{
  "num_attention_heads": 12,
  "intermediate_size": 1024,
  "norm": "rmsnorm",
  "init": "normal",
  "init_std_down": 0.0,
  "final_lr_fraction": 0.05,
  "batch_tokens": 262144,
  "doc_mask": false
}
Each number is 500 + 40 x the weight over its row's rms, rounded and kept within 0 to 999. Layers, rows and columns count from 0. Numbers have three digits each. The size before them is the row's rms in percent of the matrix's.

# down: layer 3 MLP down (transposed), 1024x384, rms 0.0821, rows 620-665, columns 192-287
# gate: layer 3 MLP gate, 1024x384, rms 0.111, rows 621-666, columns 192-287
# up: layer 3 MLP up, 1024x384, rms 0.11, rows 621-666, columns 192-287
down620 106:533564492560481508493484565527463504472532485462541418505487540475426455466473489482521523478431518493525480490496469482419478487480539488396546544498539527424519522495524493504540469508501576557511497528469490506487465559524498482434544478479495595497540559522460532463553430451531478470
gate621 096:452506502518463504496511460431503475456456558558487536450507498568465468504496506453472511458485454470466571491507404431489454473498410508577472438483545467537521569522499496486490488420534460477561571481555551482476535491534546482568429495483489506472517539509482584465478565535470484511
up621 095:466468462466575524588494492496441531534523450444484536433522454521484532477508539494508459444424532485506436550505466470565478506490518480565467445475491421531544447466520444492491426513515479525489545525548479516575554492567499526541557542471479517453519526483515414478430529500511535477
down621 096:410436471448445478508507548485413514480499536530457470531544472537533472527421461492500424532504493503500487521446457499412477452449423456451467502506472510488470598487454495508530498553501452506456565517536505471525510543524494427488530510535571480512528503470624465504477477523431472503
gate622 101:486495429530506457396507573539547521458478498486517487528417557440529475467492488451594470489425489448511409516489562553472564501471535458462496513482522492497478499499552459491486521596581497542556551421423492470531500510466463516511459519520465527518600446542433517500518457485480476598
up622 101:513456519530456518558522503457572486451516473464500553484558512540586533475579426549538500517498496516540528473490469521496450503452535489472527579551532522539554510493489448459480476559435491499565563461560515517484583524551538588484493444543590559537481419540522495517439457468530564493
down622 100:474507520540452506433518425435491483524562448518468426397510507488534509509459547467543469526485450513546490520467526479404513513478492460500483452488537548563473538499477500517522393531476447582497490569525475558540541501499515552498512480504515491461491505502485548543483516537481542539
gate623 105:474493415554503534473474508532461419479611496447557549556581465473517472481537496537532482454554477456437551463486473500549497460473405579571593451493487458534472424515493523438555586493463544547442498501493414465513507467506445569528545512466493497429552514458584537517568422479494490557
up623 110:477574531510464433462478467429529489542451515490471468493491498523571549507494525550564467519463482536490521516479506453373508504508507530437470462486502535481473534498398475536462475434487551515605520512471572610492460474486497421511477477462512527473509515515415428499522516555462459501
down623 103:477442495548593464541438415491471540524496527465536532438483493553486516541465540505556494486493451451490519478511541556485473531435510575523494515567444561501481549469519390559497536416473528527509518507561549535552523528470470533500493463516444440456446552464517503519478487457445496525
gate624 101:480500435513550444549552562447514506505534472538575531461530517500496425551538535537510494490481493504501446507437546470492433552496472442506508467527467483541459512490501553498470547530558553510436421466423536486524537507466545547575540426515501506502468467506442527377533540510494507497
up624 098:501433473493474478496448541548476502527518527475501481466477551535536533436460543523528467476497496539457483457496513566543545554470514462470482549460547525471418446549490503432618501494493515458458513490466519607453525567440450521506424456534537506578502546480533534490446459542486579561
down624 104:560498455476481519525502493527586562513534548494504523478509570504478506490476574554544440477519477484512449530483522509548481550469555468457461546516518453482503467462542483512493512533575530559502501505482465566487476539449535580488447558411508509466505466518519517497533493494468471483
gate625 095:429510545558520617583528402540464536513475574549507497518501548446475511508444465490491528474544503522504482539543525523445510567453559540438410523545518525503443410488501471482457506462474540522465494450492542474525496522528510453559509517471480551458428484495497472491537470455507430554
up625 098:491498525519534531533460419556476491495506536464487522562452541436536457516429509519457521485526517524517480563550500461414519484456566558483466491560554468516519405524549508501494479487456499497453474432381552528493463453487517561535523532480472523449435467526447496449500448546524457502
down625 097:481500594511535549421558463489532436486476526382476498421504507553430413540549486497444526450569508525540511600492532492496500466555470485519472534485564574497542490523494439542540467473503477489503504412428500465493525454532531553510484559453465443429546473530481518452521487515538488488
gate626 105:426481476430456422504594445458525482462501441462545479493511478491474495506547545507469563535569612474453578466464460441450447501525534478510515460509514537519459444536484558475445499501479507568531492547505453456507506550521500476487520555551551567489520477493503477473557566608521485549
up626 106:572473467490525509467436497466554450405439423534533510532537518478505517471486478485510501425438502511488511497511503506520488505524447515429519553521546481464511574476507501487518509521479557536520542519462506463519507486411473467496554543483547545506432517487497432463513453537526450508
down626 107:503477472516456510456511529516458538529496448537499496512493525512448467453482585478498508438456483502510497457454480503482489450522437536547552478538487489515508527441579476468462512478517499453503533473503484562590475580465458518516456515452526450555528523469556435512425522493495481421
gate627 106:452516555556557547535479509538484482436473481455494428473495492483495484463475509551517477604544509517481492522510491602548477477458474530564496452381422542565523517495556492504483438505549501446549519600504404514497489528516525555561544531517490513451484521516474454534495524538530516521
up627 100:557457451547535423473456515441484543537517484536501523475484536516575499466537424443458451506494522494449489498498560475459410513486535503507512453449473448471516538519436486512441505487503537523399523448435494542549506409519463533503523463511496480532458521590504507440456527547508486472
down627 102:595424520519494567467446507434534548535546459569467537465505557439515456534511491449528548461497499528440498522488472468468485421521564537565473526499512511486457564507479516496457464489402447479555485529493510493537534493508508468495485518486532464487480490451559489565532540460530530562
gate628 098:500573512513505553515441509449533505484449483548536517515540510486475515574524420469491430491522528486501496535512481547443480466541483563499486523464491547530571436461429450442479512458527470563462569486513458497476555377493421529485549418504524491508536536565524466521512523487434485533
up628 104:490467447465522463513492518437430440473446513493586503457502483512515481568512477465453453476519411453526537548439536454450376451452492490539563483508548507400499528466553494548521485447485528561513551525526516499506507520496487442511499613504460528392499511491533479485552501589522458492
down628 102:487441516457515547462505464539525546514522485515534500472490526497446473480549418531543449495515508560398512448567544441523595503532553533558499479534429463508541468527571427529520453585474536552499483591528427499565432500480488525547467517514421497489501452476509511524521503453431495478
gate629 100:474532468497468558485594505443447539573509461431548505472542489594500502550579536562534511486514560473555463503459505544498548480444525507508502500513442552475475484495480493573504415518478443481485475492525568509577475480550487552537511514440487514504566497481494495462528445542552511479
up629 096:452570493442413495537531513502490518523525503498529511535520524553443482452550584488492542505538456499551416434452483538436524508476469479597473442496529515533449481470502540519502538577536494499526507516568460527529567545482537532464442495553526401522431532534524476473523442493499522457
down629 101:473571551475485492458437456470540547481512466594513455427521511590560446513543512506510520574530453475499452558536471488533494488451496485455522531516504510468507501448431440543472538473553542527525466463529508456473502448548527501453475517509551535526481475431492425484476456498566498483
gate630 096:491478539482469492534514503488477477524428485553502521474490470509480461515508509455465431481485477489491505579421464508525557570520446417526445515448526450530455440609519478494522560483510523527467443520429443527514540520525478494515571485534554507474574556491413427538500521504483435456
up630 099:480478471539529473529534553418539521529497443588461417496496538553520480500588482543516507497501540415438509546497492518545482523472514532446548503511463521601523536434457440498597541521468526525496478563435489512422506510564427510479548509496498511515494540558422499502482562488474521479
down630 099:460501445431461513442500497539447565480469481524529492483431467556498517468500451470526449507570521507576525495499466480456560442478489519510408535511487542456504436477582453562457586482541507516432471462517516598470499526492411476502527497506528532473539489502486498488466508498508429488
gate631 111:491538478524510488480490483513484519501525583431489501581534474557511452492503539563444471518442525550445502470374484520502535433485451535503476493507487484525535462485539503496478470489472440556518451525545537482508450489507482514537496411551618557489494404510529569535506515504562465458
up631 109:553592513500535534464464503509475450541464532432492522533496516513549464385458542501451527470469468566469561465429526504500556478538489550451472527442423466402579424479428505519469492507553433495472483525502487462416560498482464584492437498520473510525508396476563466486464497470536428470
down631 102:510610489526419558508462506490534562556483461483468529482537581485539425495511539540475439546517436452595553476586454487462535543475496518471508597550485570504510531518531463544432542569586501482503513543570487446509551564466524543536476517464469496515466456499499465524458531564541469494
gate632 099:478525493510468584554489520435480486512520558444499443387522442445507535528474473464473452493490541544510488516507489492565534480444516429524549462450486428513510506497560519504475526566428487454546479492461504495494483553506519503547539489553538454512486572483500415470474523564502535485
up632 103:523529450513542471499485486576526487494449513527506541528525489546556523486471523432517499496572520516387464493502483500502522474505506527520508527510438498577508508515476496457464586534449487461541524524469438558419527421485567542469513503520393519489562564509525564539520523526533529497
down632 104:461504505555493424532531533500514444458484549533483543489548516467549470530513539575518539375508501503463571473399481452490517493489504468477463493498593554490510442468470506476487504487498541465529496501467473514469474429495552558504472469548510457468546445559464569468508491428496536523
gate633 091:487512487456515436514448478489545518462543526455509491490506510450500499503569476446537566496516466460553448502487482507507535540535478457545586443515532447511404480475533512510496435467565545552575481523506503452424442496426404520464483561469506416496517499546498419502505499540557531481
up633 086:509464498462527551534478427520493541482466515514433504487547486485517543523467519491563435462472545508506536459508483471534550475520469553474537529475529475533521474413547510445494504410573446506518539501488401488466506514477529463461519517531558497446529460570584555486493518438487511459
down633 096:468412474505524488510479539506492508438521490451533482509510484506472539474502482480630517525474450445455465501509449487475556476445474551502512470512536491548497480510460435470502532419518492547461498449429483460538471492509472499544501510457531485544543578488463605512450523466470471442
gate634 104:448531482461564535515494447440551493495496521513508493488513562529548474521450475494553493544542495473534456529470447511428433578447502541469526432546546526570543515474529500495483490457450502534478518524516517517567539475499465504471491495528500468479549515460484469411532509493535494429
up634 103:463594546499502420491475469528472496502466493564491483503501587502501520478482481481586522493466510559535398491536572531528462472460524536447482492440498520544483505481472468425514468522563456560441463502517497479536580451339503551520523464486453524485485550483445469498513466557465491438
down634 100:543517557534541544511540502561492497473463536540569522415506486510452539498438509540419551454485511587508509503511488481580490573519508559514488511485549510525486453501473547540403520445478507523573530461539502505383412488512460509528439483508464484512474519499480512495488467516476506539
gate635 103:515488503529483520548513502493506498452484494524477548467494533481555435509499406483574476512537537493507487529438465506541508532491438572547533499456491541427494473464514460484461519528583506490564536519525516460483494456524556495460484505526513522368495473512549510512513445470506487488
up635 103:465510475524486462483527519436522478487534532448485551503448472397516502542426477430488520480559482536521448376551504513523481515500488470512461452532504475505480482492511444508495486526489451510513513530483502565526486562501457485543603552454400470487511497453466552455538437527498451523
down635 102:459435512484534568510491459414524491534507505459530504520427453473472509535481473448535478513515544543455437446566539539513503516515534533516452556465498525491494516512500446495446440450498482552426453550538492568565524541562515495613549481499460499534516515477430501439475489523465454558
gate636 100:539546469483487506516447530516449506454519482508440482442548491543538439446508510498503510495576431520567447465571424483454513539440495527567475515491527477482454529507475535546499498507525430499458534478555563535453509500491488561457508506542487514479474564528520491590501465471524469449
up636 101:567472499458558461532461505434534448526498498491503571435519502542542501436465489454535492460515532492496474503495470473485464539532529497507537561522465432505451492514514584482449567538541431566481464414491626520512538472480558446540475464506477545493516483498542420585453485482516436511
down636 101:547509422535530500497511409466472437524489462529444470523499541516412563546486552596493536500468479528463521485479506468486508438478446475438525560542510478583502475558540608545473535503481533522506487529459511494450560487533513508529537515423443503475500566559458482495530541422531520470
gate637 091:456524524528479456491428504487465464502528483448486438519501441510531474472510522525526495534503505545442526460484557458521543439496487527506515501525522435539514560506553519566528524484453499517515548480515467482433459542485550533539519481507556490512446548510450515551500467482513555458
up637 092:480523511491484453437492528480513475511504554510482422515509506448494487511422446541475586512442486497496445516484559519485492527535491545469468574530515506531533479493541506482466537454438487495563534539513499441508509536491535555441476505474497517476542499498466517562505522535478464509
down637 096:471497538465408518473559483514534495513505563483473471494564493513582597491527424514479431474496484534605480491464536524542503443530533566456533482444497548462561578538475517449455500477422452499522488438456499475446504418523437504495505530534522482462555513518447498486541446443516507489
gate638 086:461538475549472428472499488462574497504502491503486499521515463514515435512467578473469538530485510518529564417416471479561575447589518455485517495472501604446516487521509501552501512514509440458515504414512526486499570480556547569496480505517554492574510444501481506531531464482448508513
up638 095:491529490459444486501438464603472486461480533465455498507508531481515582508497521474523530494501523483526520493555511512533516454434528486468514487491475517475510504416518458444451477478518625460473516461559518482537506551471444478526513516531504525585542448501474498553516498496501516523
down638 096:515502466519488436532423562563447532553459504414534566558480488564543458488490495496462461534568484566497475430498437455462460553444540465468545521534493504521480491465476454530501415527470515472565463437507465514537538509528514419515535457523554500497491467532521498403481511485567410492
gate639 110:544443488488540499418494446543471548452530494508499431428520517553481462452473479526482565555486513484479469519479503495439552511521551483524511506443519517574468438477511472531514474454539532575532530532535488437432559513558418481575502555504494536486492536419517459521483471583535491545
up639 106:505457492492515544517455476494549538507483473525445531485542532521570563572505547498433583448472453484501558520499479483554506473537439526502497515515567463530516462478502472528486467448453537524487502470520508478565608455507483447509436457539469503441518511456496468475420561466489471480
down639 100:570452447562501514566486480503502450523460490440444510508519478492540548529556446484545495438410473517447460454497487474465529489474526594494483511546560477518491542546505563542468562487508524535486445563471537460509523468492502544529551462497511479454502489504426522493456459474562514564
gate640 092:507527595560458439511533524578496502467448617491513456519484481578530451538473455496532510532473520523519458474560509517462480512531518496534484505472540501492477519496427511480530562516484531539549487477514410468479477480444513525455559500425512498417499468501540520579443444510539570520
up640 096:481543549519476585514497493405494507464521497470477549510453473466489517544472468504481557476519491552504532505455557540514530459481480460472555495497459537463509516486437501557551442493465464443562505487542511363508487557460600466442467481426599438453457470529509431525511510465538483506
down640 097:479512459472561428503457529473604506523464502514531428430547525611471489481490462523473466500538537527559535562490430480491456468440424484450521538450462390503478438456486450475487542510476503493548528497497535525483486506471536508524422460532492550473490514477549429544480545505545516465
gate641 106:536608491535467454488490541564456463493556473546489485468477479536553456511518486512472476519497522494544543431517336501473465489538514480476543557449466496541413591494520531494428522504478510429436491538514548502531464492520473475499459486537524488506542465493463468501550493459575495508
up641 092:468413492561422551493506491449443530529523456422484422492512438485522483458483490478518487511562516549534518421502461458507464468510489499530472493556473513503502533476468512484502452571511486472604563482537529502535474483439587506549482428483575534479520442519439511509547504505515497522
down641 099:482498518488520524461544465470435559521491564441503457523533462510449589454595500529520512504484497473519512498523519472493545503535522476549373554464481530440486465460489550557523462498529525490482454413525537483522496464490453492544479532462464549458479511493501465441482485438460524553
gate642 084:555447471442509481461516511481566520502456559509450554521523585464446496548532495491467526514451468548486464509541505505488525434452521493526500485514473497460492449465471518556471474589485518508531444553466495469473401463508490541469488559537447527483444532516543434616491532467429429500
up642 088:513522458489526519467535476530473532513575483440516451472473428484574429509457459437518454457476594472531544489505496511544441481421522470522512532538583507510503477508528546540479546450492502532513562507520564450521482500454516529466492458486480517587584456385447518555472534512595491493
down642 094:503498471457546449480512490442549457553517523556499459445533541542497503477412553361498525507481530434536509541501491565458512479455580409493539439499528453555525517502553563568462549552472471594505443443515538514426505492481522529483440491555506417507515518458552524563453464506529462495
gate643 105:538472540445555468516467496519521488498520495537528476493494496561483522597511514564517563447483504559555532464500559528521464488466501537460574571653449511528531439468539446489586456523505485506512495463490491499458452554456489491467522501509445508495567530477446506531598508501454492535
up643 106:565510501522486456464511460564481537501510486549554474469465481532500551507555543507463491541489497513458550517546477532501441533480471508562524457521532459476481501510479498553498505517471465490498593532544527505549474458526462457474476525464523569468516491479452483497485502527485546458
down643 103:489512527488529500460549440535438576474445517538581478487449490549538523462480525425501555568444435459514557535512491489481481524444457498556439504504461468517502519507483540503453486605457455517456551509548463464438441460497428501468587483485474538493508469493437480485499488493478485502
gate644 094:555525426503517500494494517557594439585479501505444467480390490496462496536525472389481455579477489494458612536521521409562450486481494475542577556486469523493519453460547492530546474461500515500405489471527520482467545489529486491516531521549530507561455504534449493501529558530476460449
up644 094:507540490493557455478459507502517489510449514514462479540524505492465521485500494515526579445451482499464490492522454520500580464468483495536517480440467488541421426399483518490559473566539463510427496538541415539501535482487495514424531452581544520458468438480451458531461531450443465459
down644 095:478443540471495473492509541513509528515494448481437440525491480515548457443503586537509516483564480424529463565515513414517446503467479451532420481539412462549453475522484460544461504530472483524532442521538500416463437499580417476560554524495522526570468468479568536457502499475557496478
gate645 097:534436491490516555544500483486450475449537411506453433506543528528519455459459487502588454498468499501440536571536515453528477488516478500505482468477501465395595483505530518429515539507515438505502529520515493430435511477530509508504493499487551468472515526413466515535508507489501475536
up645 092:521423564489477500481431474507499493478506524420492493456485525540506496423480472537568532524494441491534466519473524509539508465537529473527557477541530520477489485546526535581484494457508469511478469519501512484549516586536505523516472531421447510491450502464437441515462526463492565589
down645 099:487523512493427518522554535531523503483574385532515505526489496543437402495511547489542542502482499503457519537542466469569498507446511543488537496488487461468563507464553447530500512491555448525540511519473438487442518452502443431459478539494478544482482552452502440453469507601499502504
gate646 102:551499433486537483519487492474478555522435553465468401597492555520515457475455569499529555449527413527516496541513457463468555496518480546464529476496501517519528512563554541493474537439546500485578508499427586516564451524521534478450481476550445469535530533491451532526443591519472551437
up646 104:500532463543376535465506544497570485467534477547560506474503476532492512556530529528459487526446569503503474469464546440524499479479524521484524519488503495559452467521549455542417534512507520476481470576481550471413515467437472550545541466518454560541479486485511463444541490482500502557
down646 096:461474557505489489479538494519539570490450493508493504540474526501459462539564492467502475483524516469469524447576520496495485488521456465471523436525571604497449524433571400436572480466466526540501592528451510451530463543469457532497498566556479512438462482539514496425462454534552573446
gate647 097:531604546485543535523456477552532529558511569454484470490434477506496493507554488458475477480538556417518491494434499362542446579485455477538530528478513546534469501538484478519471590484444505520444540519529498446473459412551449455515403523496480540456537534473509474460587520420478474535
up647 099:530576523514520437424513452510482527449466508510504468483545527430538476534500491449433547547503464532463534562531434535496486520431550433540515491562520517592430535469482504459511565547505511459493505435474434465486556509523445475508503497575555530516462542412564397536442525517539501472
down647 103:495521498527458495557520493546511496511494503491498490457551522477555498436517539427473420505488493445449513504499523471562475493499490501471575520498539504557482571438443502502452553564445510560517466503549461573547492503495484422568457496541522527591501520535447499452517532482471478539
gate648 102:478534595498485517507474471537469529511514515534549509497543462486535600446543525523530575449507486573450443465557508493487464533552550471477529469514532503458532485532519483535500453454399506531499528453511438493554475514510493503435451464488494556524498507535407601487492485451487511461
up648 104:514448432491544533465459424601524474513530497429495510533463494505447430531465472510502507467536502464487533501462477514512528503457492495551529477470432449515487479505505507517466555559524434515538530575489490505525434560493443512539493533599585503544558510563582421523469449597499501543
down648 103:397520476566480554514511532539497470554563500426482546501453481453563528504427506448529480486464511538518467514544512536537535418519476473567528489557492456463479484461485406445511533468538532529544505499514506526540503447456428473492493542514493477530469482496493515541528512558483562518
gate649 106:488499466410530558469467544467520509473524505509479540497531478521493521482476514482392505516511482521505504530474447486512476611533504509519415554493513493499519431569489466554450432432504466473501534522456492512515487470462427527506533445476479461506493560432462421425571458462451542488
up649 105:522432489407534446518527492540429493505443512501485451477440548463527544510440414510551506550423496534465552516496406541474482538514474500494531454506468496468550527546477483514510411550477499495504534581488526494499515436554443445474399495460475453468480507513501501487435586518459403437
down649 102:541509556520520546460532596529433482540568537423459495457579533456503529489517520515609492505500517520520494527520481504524446542544482508406494490534484520468574568531504456527456491520465515407469420460468619451498446496497496478533534516502465452431468490505522510540476479529474506416
gate650 096:522579518543474436453516475517492529500476486427542502575529512498529541510529408596524509518452516439484512439480501442514523456478494443470494493502501535516545433515508543541542553509451496563546592510524554481480471512477498566473437470550466470492458427511525454577541449421518515426
up650 099:520476523474556511449500489481491492526487425455428539559562508455478477478429505555518454488517473527542527529495520464520514564529552385451524555558534481582506483496507520430505446490517521553484455459465553530413442481507536493523459535405486487439443539457530437535518508499477594497
down650 098:468525541540503478526508540549506431542489456459477497554414450456464473552500461509492483445487468542484567512504482535616523521482457516528570553476551440517510453510529428431421525525522578511465440475433483532434489528497524521561453465476513509505497586480530477472513539489468538531
gate651 101:475459513535419443505539483532563517474518497445493579485520488526423507477580525493572510525464479496480496428507475487595456540584499417476465449513520463549566464499521541460531455455388481524447537514496513538555485542510549540489477536503469503572437469520475460521416566492442520541
up651 099:453472408512445476449443436537496551527512473480504526472553568475511510468446553476509458509513439484533512523476491468526527509555487396484616419497511486486526526519518521507513591499509439494490441414495526558516506485542493492472526609487512522549469502459470505496499501462461491491
down651 104:377490441445452517541491476484576521478482512530516515516448508479490512519556467424501512519495468520472515510531499595552512447519487435499549504509457551416499497535436474537515480433507453510528526410519489493463437479580532522558507529528517462531457491522542524513463540414505556510
gate652 105:459525517557526516495454486502448495519487564494472533479491495517453513525455440475547496504471540493440470441503520472548527486503456462539527523540513500521519457508536428463581521543473578459426508553448485511461495551574461508516415431533540446523526484538514457559456416551517456544
up652 096:507443505446578500527450450492517514481467508502502554461506503534479523469486492462559462506424508526557491486421507475535405538491529552442475535458525461491481525557498490530546535478518418425468545490484556529490477506540463504473475512489520570556408454495477468508475561499594438505
down652 098:492535434475561504467532496457492476522472549522382538444563474512433423433559459441503531434537443392534440443494466499521502472472521535530457439490477483519542495529494471436580490520485553480522530546475549496522512553503490534485444491446491497538508415481524485542445478479469416530
gate653 104:441545449510545524603464477489535484525518463474565565477452464514480485467470431570511462468472562460490511440452506540584472493480474613489573478434572449566509515447517519485499452447450564540518552442526533438488550470460526437524468493541502545489539456496532520432507471604485618450
up653 103:470543557436494492554440519564575504480485479436579502491504483520422531522464485390501473482479459471454500554519472500486449461516498535445541442485541511469518496471468488508450532448458480538489438498506534544512482496532507546557494536487577525461484482498443535517452502499382474498
down653 104:520500486528575399484443527538549476481503495546503471486476454545514422556487456506445502502536477600548426524454483493469536494460541534478471480518543500469484519479537520522444503449443521509524495537499510450501568469529515505479474487528486534481501563506508470480455557574536505606
gate654 100:469499481526508522507491505517439499428504437464561487527565564522541532512552504557447528486505512443474473471502541473532470493529493546448517485524464533477481426463555550639533510489380501464522512449434448445553509517436459462555490521496532435519480435533482498460534462530534499414
up654 100:419509516480486571528454515495495494452544540508475465467479515514506509510462489517550529426511506522528459509481512408532444492487429419552560419568549414440454486454470546535531481495483521517504553493455498548506537546536387554477459459532547536509430509472449511509568618566420472498
down654 100:485455504573486483431479470517500534428452442517416458582455612499482414564491537566510454540499507491505518546476521504498455459527513451583510500452485542476399445531497512505473491450561482487517465555474551494541530443470485490439497513532561539508438478468547454545447539511473512485
gate655 102:522518463483478518497559486508534465497475483528485462550514482491462485520503550452504540492473444522580486433501543494487554545512506474479432500566451467546506529504459488517518449395485572484541517530443515541551576542483386502474526483486512485562451523550507609528472511532503561506
up655 102:419557508513487458530522434413479528506585514576518459462429558551568485480506517511527458492468451464514479490458513433549529555514414472538537484487495429475492502470472476494494503536533510512515460521505461480515465524530507528510454518487428508569548502464472455490457507455473458535
down655 108:448493490500476501524488469520511525496508499550513503513501448451584441459529506522493485436405473505526445434494526505543453553507503542507557498520527472552420580478489549485507483463456512518534488466506525499580476534532504471540489525505492502511526578545478537512536496490510525488
gate656 096:468448495492451481519454559454479501479530503476479509464524453463531487465546472454545515502510528557528583500471419471481501527476516476558426494486495563466595422486454461584543416490538486619488482454523454444532525483467497482502534526558536452503515499503559459513431572524533507531
up656 098:513491485550489554546505472484509477571455550462543529525438528491457511555493457559467541563511547515485481514552455530519470488454451548492595483438485413509530521504466518538528511574474474507496540510528533532488488480524495454463473449535582424452445465500544467450484521469483470499
down656 104:474528457484478508464465457481491478459507470554468568562528491566508535565558421636464463526581531546500509477494465558490464500484420477504555468478594472509492474588503565412499542523535508478517546546543478464509526469548526456490444518511546502500464485472517474490520458408507533500
gate657 096:486518518498522506516549495492459518528399469513586573534525493517537539533469482388508490511445510533481476583480504415495472441536576487467518524591492515529465609487483463474496479480430454464509497459427535454479493508462501509489498476559515482424545459505513475554426492562410489459
up657 090:416532455522527550435485502513513572516493528453563502530472517515529569507527552496547514440569413534477525564463449494510500508424481475483496474477546455457517529563494504511498515563528495500518442471573541480521519474438495508532484480499542529538525532524438461531595432490496540541
down657 094:512475542487501467479524533521512528511496553515470520485490548537504424490422489554569468472532491453447527433528510503525461540517502457506439501415448542495491479501499510538527493503509502481479500524570560534475585480481542562521567526472474491577413545529519518532559520536559488594
gate658 093:588552515498506456519540573473504517507522593529518474511469531519445451400414506509497511576508463492421457481493498487492482540492487518514482555478542562522408486485494522526473529514487471568538524517533511491424441476553413461526537534483534534502478505534488586492521473604465505483
up658 098:503531500535505485476438497482579414568443412496544502484499543553455460620443520512528526541474501514528485472516484513508498560578483475519474452560508493539531388512421463508525550510543559501500450469432529488445532525523463491516517468509501535493565488442496485521467532514571509560
down658 100:512620512540511423436471513560496502478500552521483469489508577464555431517447502414545576523448564502444498521411523470534492586585509537507471487501507508495495531535496514443454539526497567456511481452502452480506491534513463535472452521422533493530508544457510543511500552472521499569
gate659 099:476511529528558525497459524471516495511494515492465502511527489465479542514412525477495504543457417505458570513529467489467592485486457453497526484532578449533465514478554567448557492493520506465499572501552511493494460421475431506481523541551483432512491500442452567539455502491487516517
up659 099:523500501523451407494522449530497511487550467493406480472442584551580524471492525476482435464516510517457448437493385496494538544478464514474523490436480496455456455498552519434475489477515518448569531492466484552544475459565485488475431456555563498473466464473542543543510526532540466535
down659 099:523484565457454534513519580515549480488496456429483515467497472454432503522509467489476517440504479543487528514425510513469504562550495493472532460493506526453510554534435468521523537475577473478446557491445582515500503534566511494468537500494503541499463451487477494549483557480443539424
gate660 098:510474452537421482446529519449501439518526449478483544501443479451521395489480547574519502532437399467559473456550436503441518490502502541544501592493549509509483467458504506531505488479481468488451459450536467491455438496490491484462554464487494526469525510436513519566519493535526441563
up660 098:517502512529529530425520493521517496489478474520538452487524505512484476573480500496477594473495555462495560513527561504476487400489531460525433565501454508537485507541532512548495467529559527456552532541460475528555488380485493446509542596513463503543441456543431536516452486482528539485
down660 100:506478475576452524480528491493489465532533448460501507473528434441496525459500489506523481527494491412470536532476463551482469518468492497518521553472502498479435524435465492513427507453533489468499454497528539454527508545422399479521525421514532526551545505511506453592493538511571498409
gate661 097:551491509492495489436510439519457468550548545567461548473532489409592509417548545514510545585464492520482488494524474484511453544480473480449597507467433551474494494440526482496482501420547420539467435489535530545505523557521451451515426483525480509547529485542567464499499443449454517553
up661 099:550440488428462470499456489533505477539485460454490528529536518497489503459535538447475458460485503484495496539501442495472554454472512439509496468494562486491430487505511476503481557460510459494453521536487523490490565526462516547516508475533483502586475517499471444450501518484484495506
down661 100:558512526527453525483429500431496511577428431437460512520526502472514442522478542465506609471453480456514477510496494455592505509514471505556523476566439490503503519579523488450529498459575467524481458530531551494473510501513471515480425466477511494445532532391485563514503500557548565493
gate662 098:593524527529521502474458460532494450411491579420443521482454512544486524520526510448518545507492486486474495500518527521540512470432564536482440480497562519487436441448578526509552516541496441544512523496462546450517483507477535489489544510476505417522434484501536533536539550496512459510
up662 095:558472510588537467458447562491579502488510441478531488461413479491514497496493525358551531472532485549586513516506512441490571491486479432522500494519493519464455470508489539498494493536470485497520514577500594502553509448529495504455452445496453527551471489451503538496490554487486453494
down662 101:504520501575455547505506478516482532502476499506548499539493402529518450501438470501506573477498421431573513582470439464482544470456460500561488482413478478510533526523466519546503504558427514480451535509505488578469597452466483529521502559489543501572460496499500512510519507505478494404
gate663 091:513462542453437420453552476529532462483464527509551494497500506511494524525527555466500497524500509532461475485530512404523445453497519570471517508517453409478558445533509539522467501585520525488522478475426493465492465444594477428496543515498495565570605473470523484500449483525508436490
up663 091:571454471565465408459545534516502518571484484488547499394508563568498462453461492552520491467439452529561482516542556513471516548493515528539555565471558527456500489458466499461555534465529508536540528555520517482503499440445545550488540511515571467453473452476505436519495471512470504522
down663 092:545474505560555515584455510471447526534542510516526534477517496485464505424426562517514506508484485546543561514463537567473447481541524461524466470499492561489467584541531457473474490500494507480571518530537475515514546564414554537529528591409542481447439564459446507462466459436463431490
gate664 098:504530467473485459535526527529588491507447464559439442481477417538472528481539502465624525492541491421505505480492527467513461527538514548489457438480466496516489517431557453553493496521515504494502505546515567503518443468465443449507462461471412506469468527442493498488537488487407509486
up664 097:454497480546473441467541481552532469512474463438420471496485496472518574503476527488513490535514459423505497449498550467532461472491469515454428431430417466490514494526518547529586476546522540505382555535475504489576510463439477456492529379419419502447539540405520434558488553448493479475
down664 100:455573441443448533507500638557507503482450444527514540504585494495509500497501486493576482488506485465523489471555550495521542467502476464482573488501493548521420512471542452509549462571526518444410435544445496532618458501465477476556505550460511510545426410432541561502537498571436572502
gate665 102:510525527537530543478536491557475462442480492471516559522473495544470458499457566533501485482439561448475477460556606470483423623476495526506472485459489492478525573493536464501437598470479431465507508533546582516512428440521560520521491451517481582455518468564510524502506561479443442543
up665 099:491481525456498495563446535478544507585558538517513523546500494552410462541543479494479439538574565540466539507440536516460494515490504471505466470420492496480548561525482450580478470564589557536536531507549561518455520505500468550480529448528545453485484525538524482575458604465499500460
down665 104:568485555555512491424542485485470451553543508481488434536499499536506500511490444495429477458510443512538543474492516472470467510558489532560541468452498464536444528554462531482507477511504512453463455511484486486456491506430502528449549521521574561445470515519488479537511573532490515485
gate666 102:426489483496460515540477582554476469520439454474529489578432481460511528506561471500512527594428418523496498476447451528534478538460459487513505499517500449499440477495500504515554516531489389459513483523486507502509464444480453554451590485562467519541521516515423515532520503487483481468
up666 095:524516490502542452536481393512446503542523452472519520529527484548498525521510517532458477479430471428519534533458503459475532480509488468480475543508520521534480504544507492464534465552441481447458467477495553501548520573541473434491489614421497481532520463418492525520562397534447492422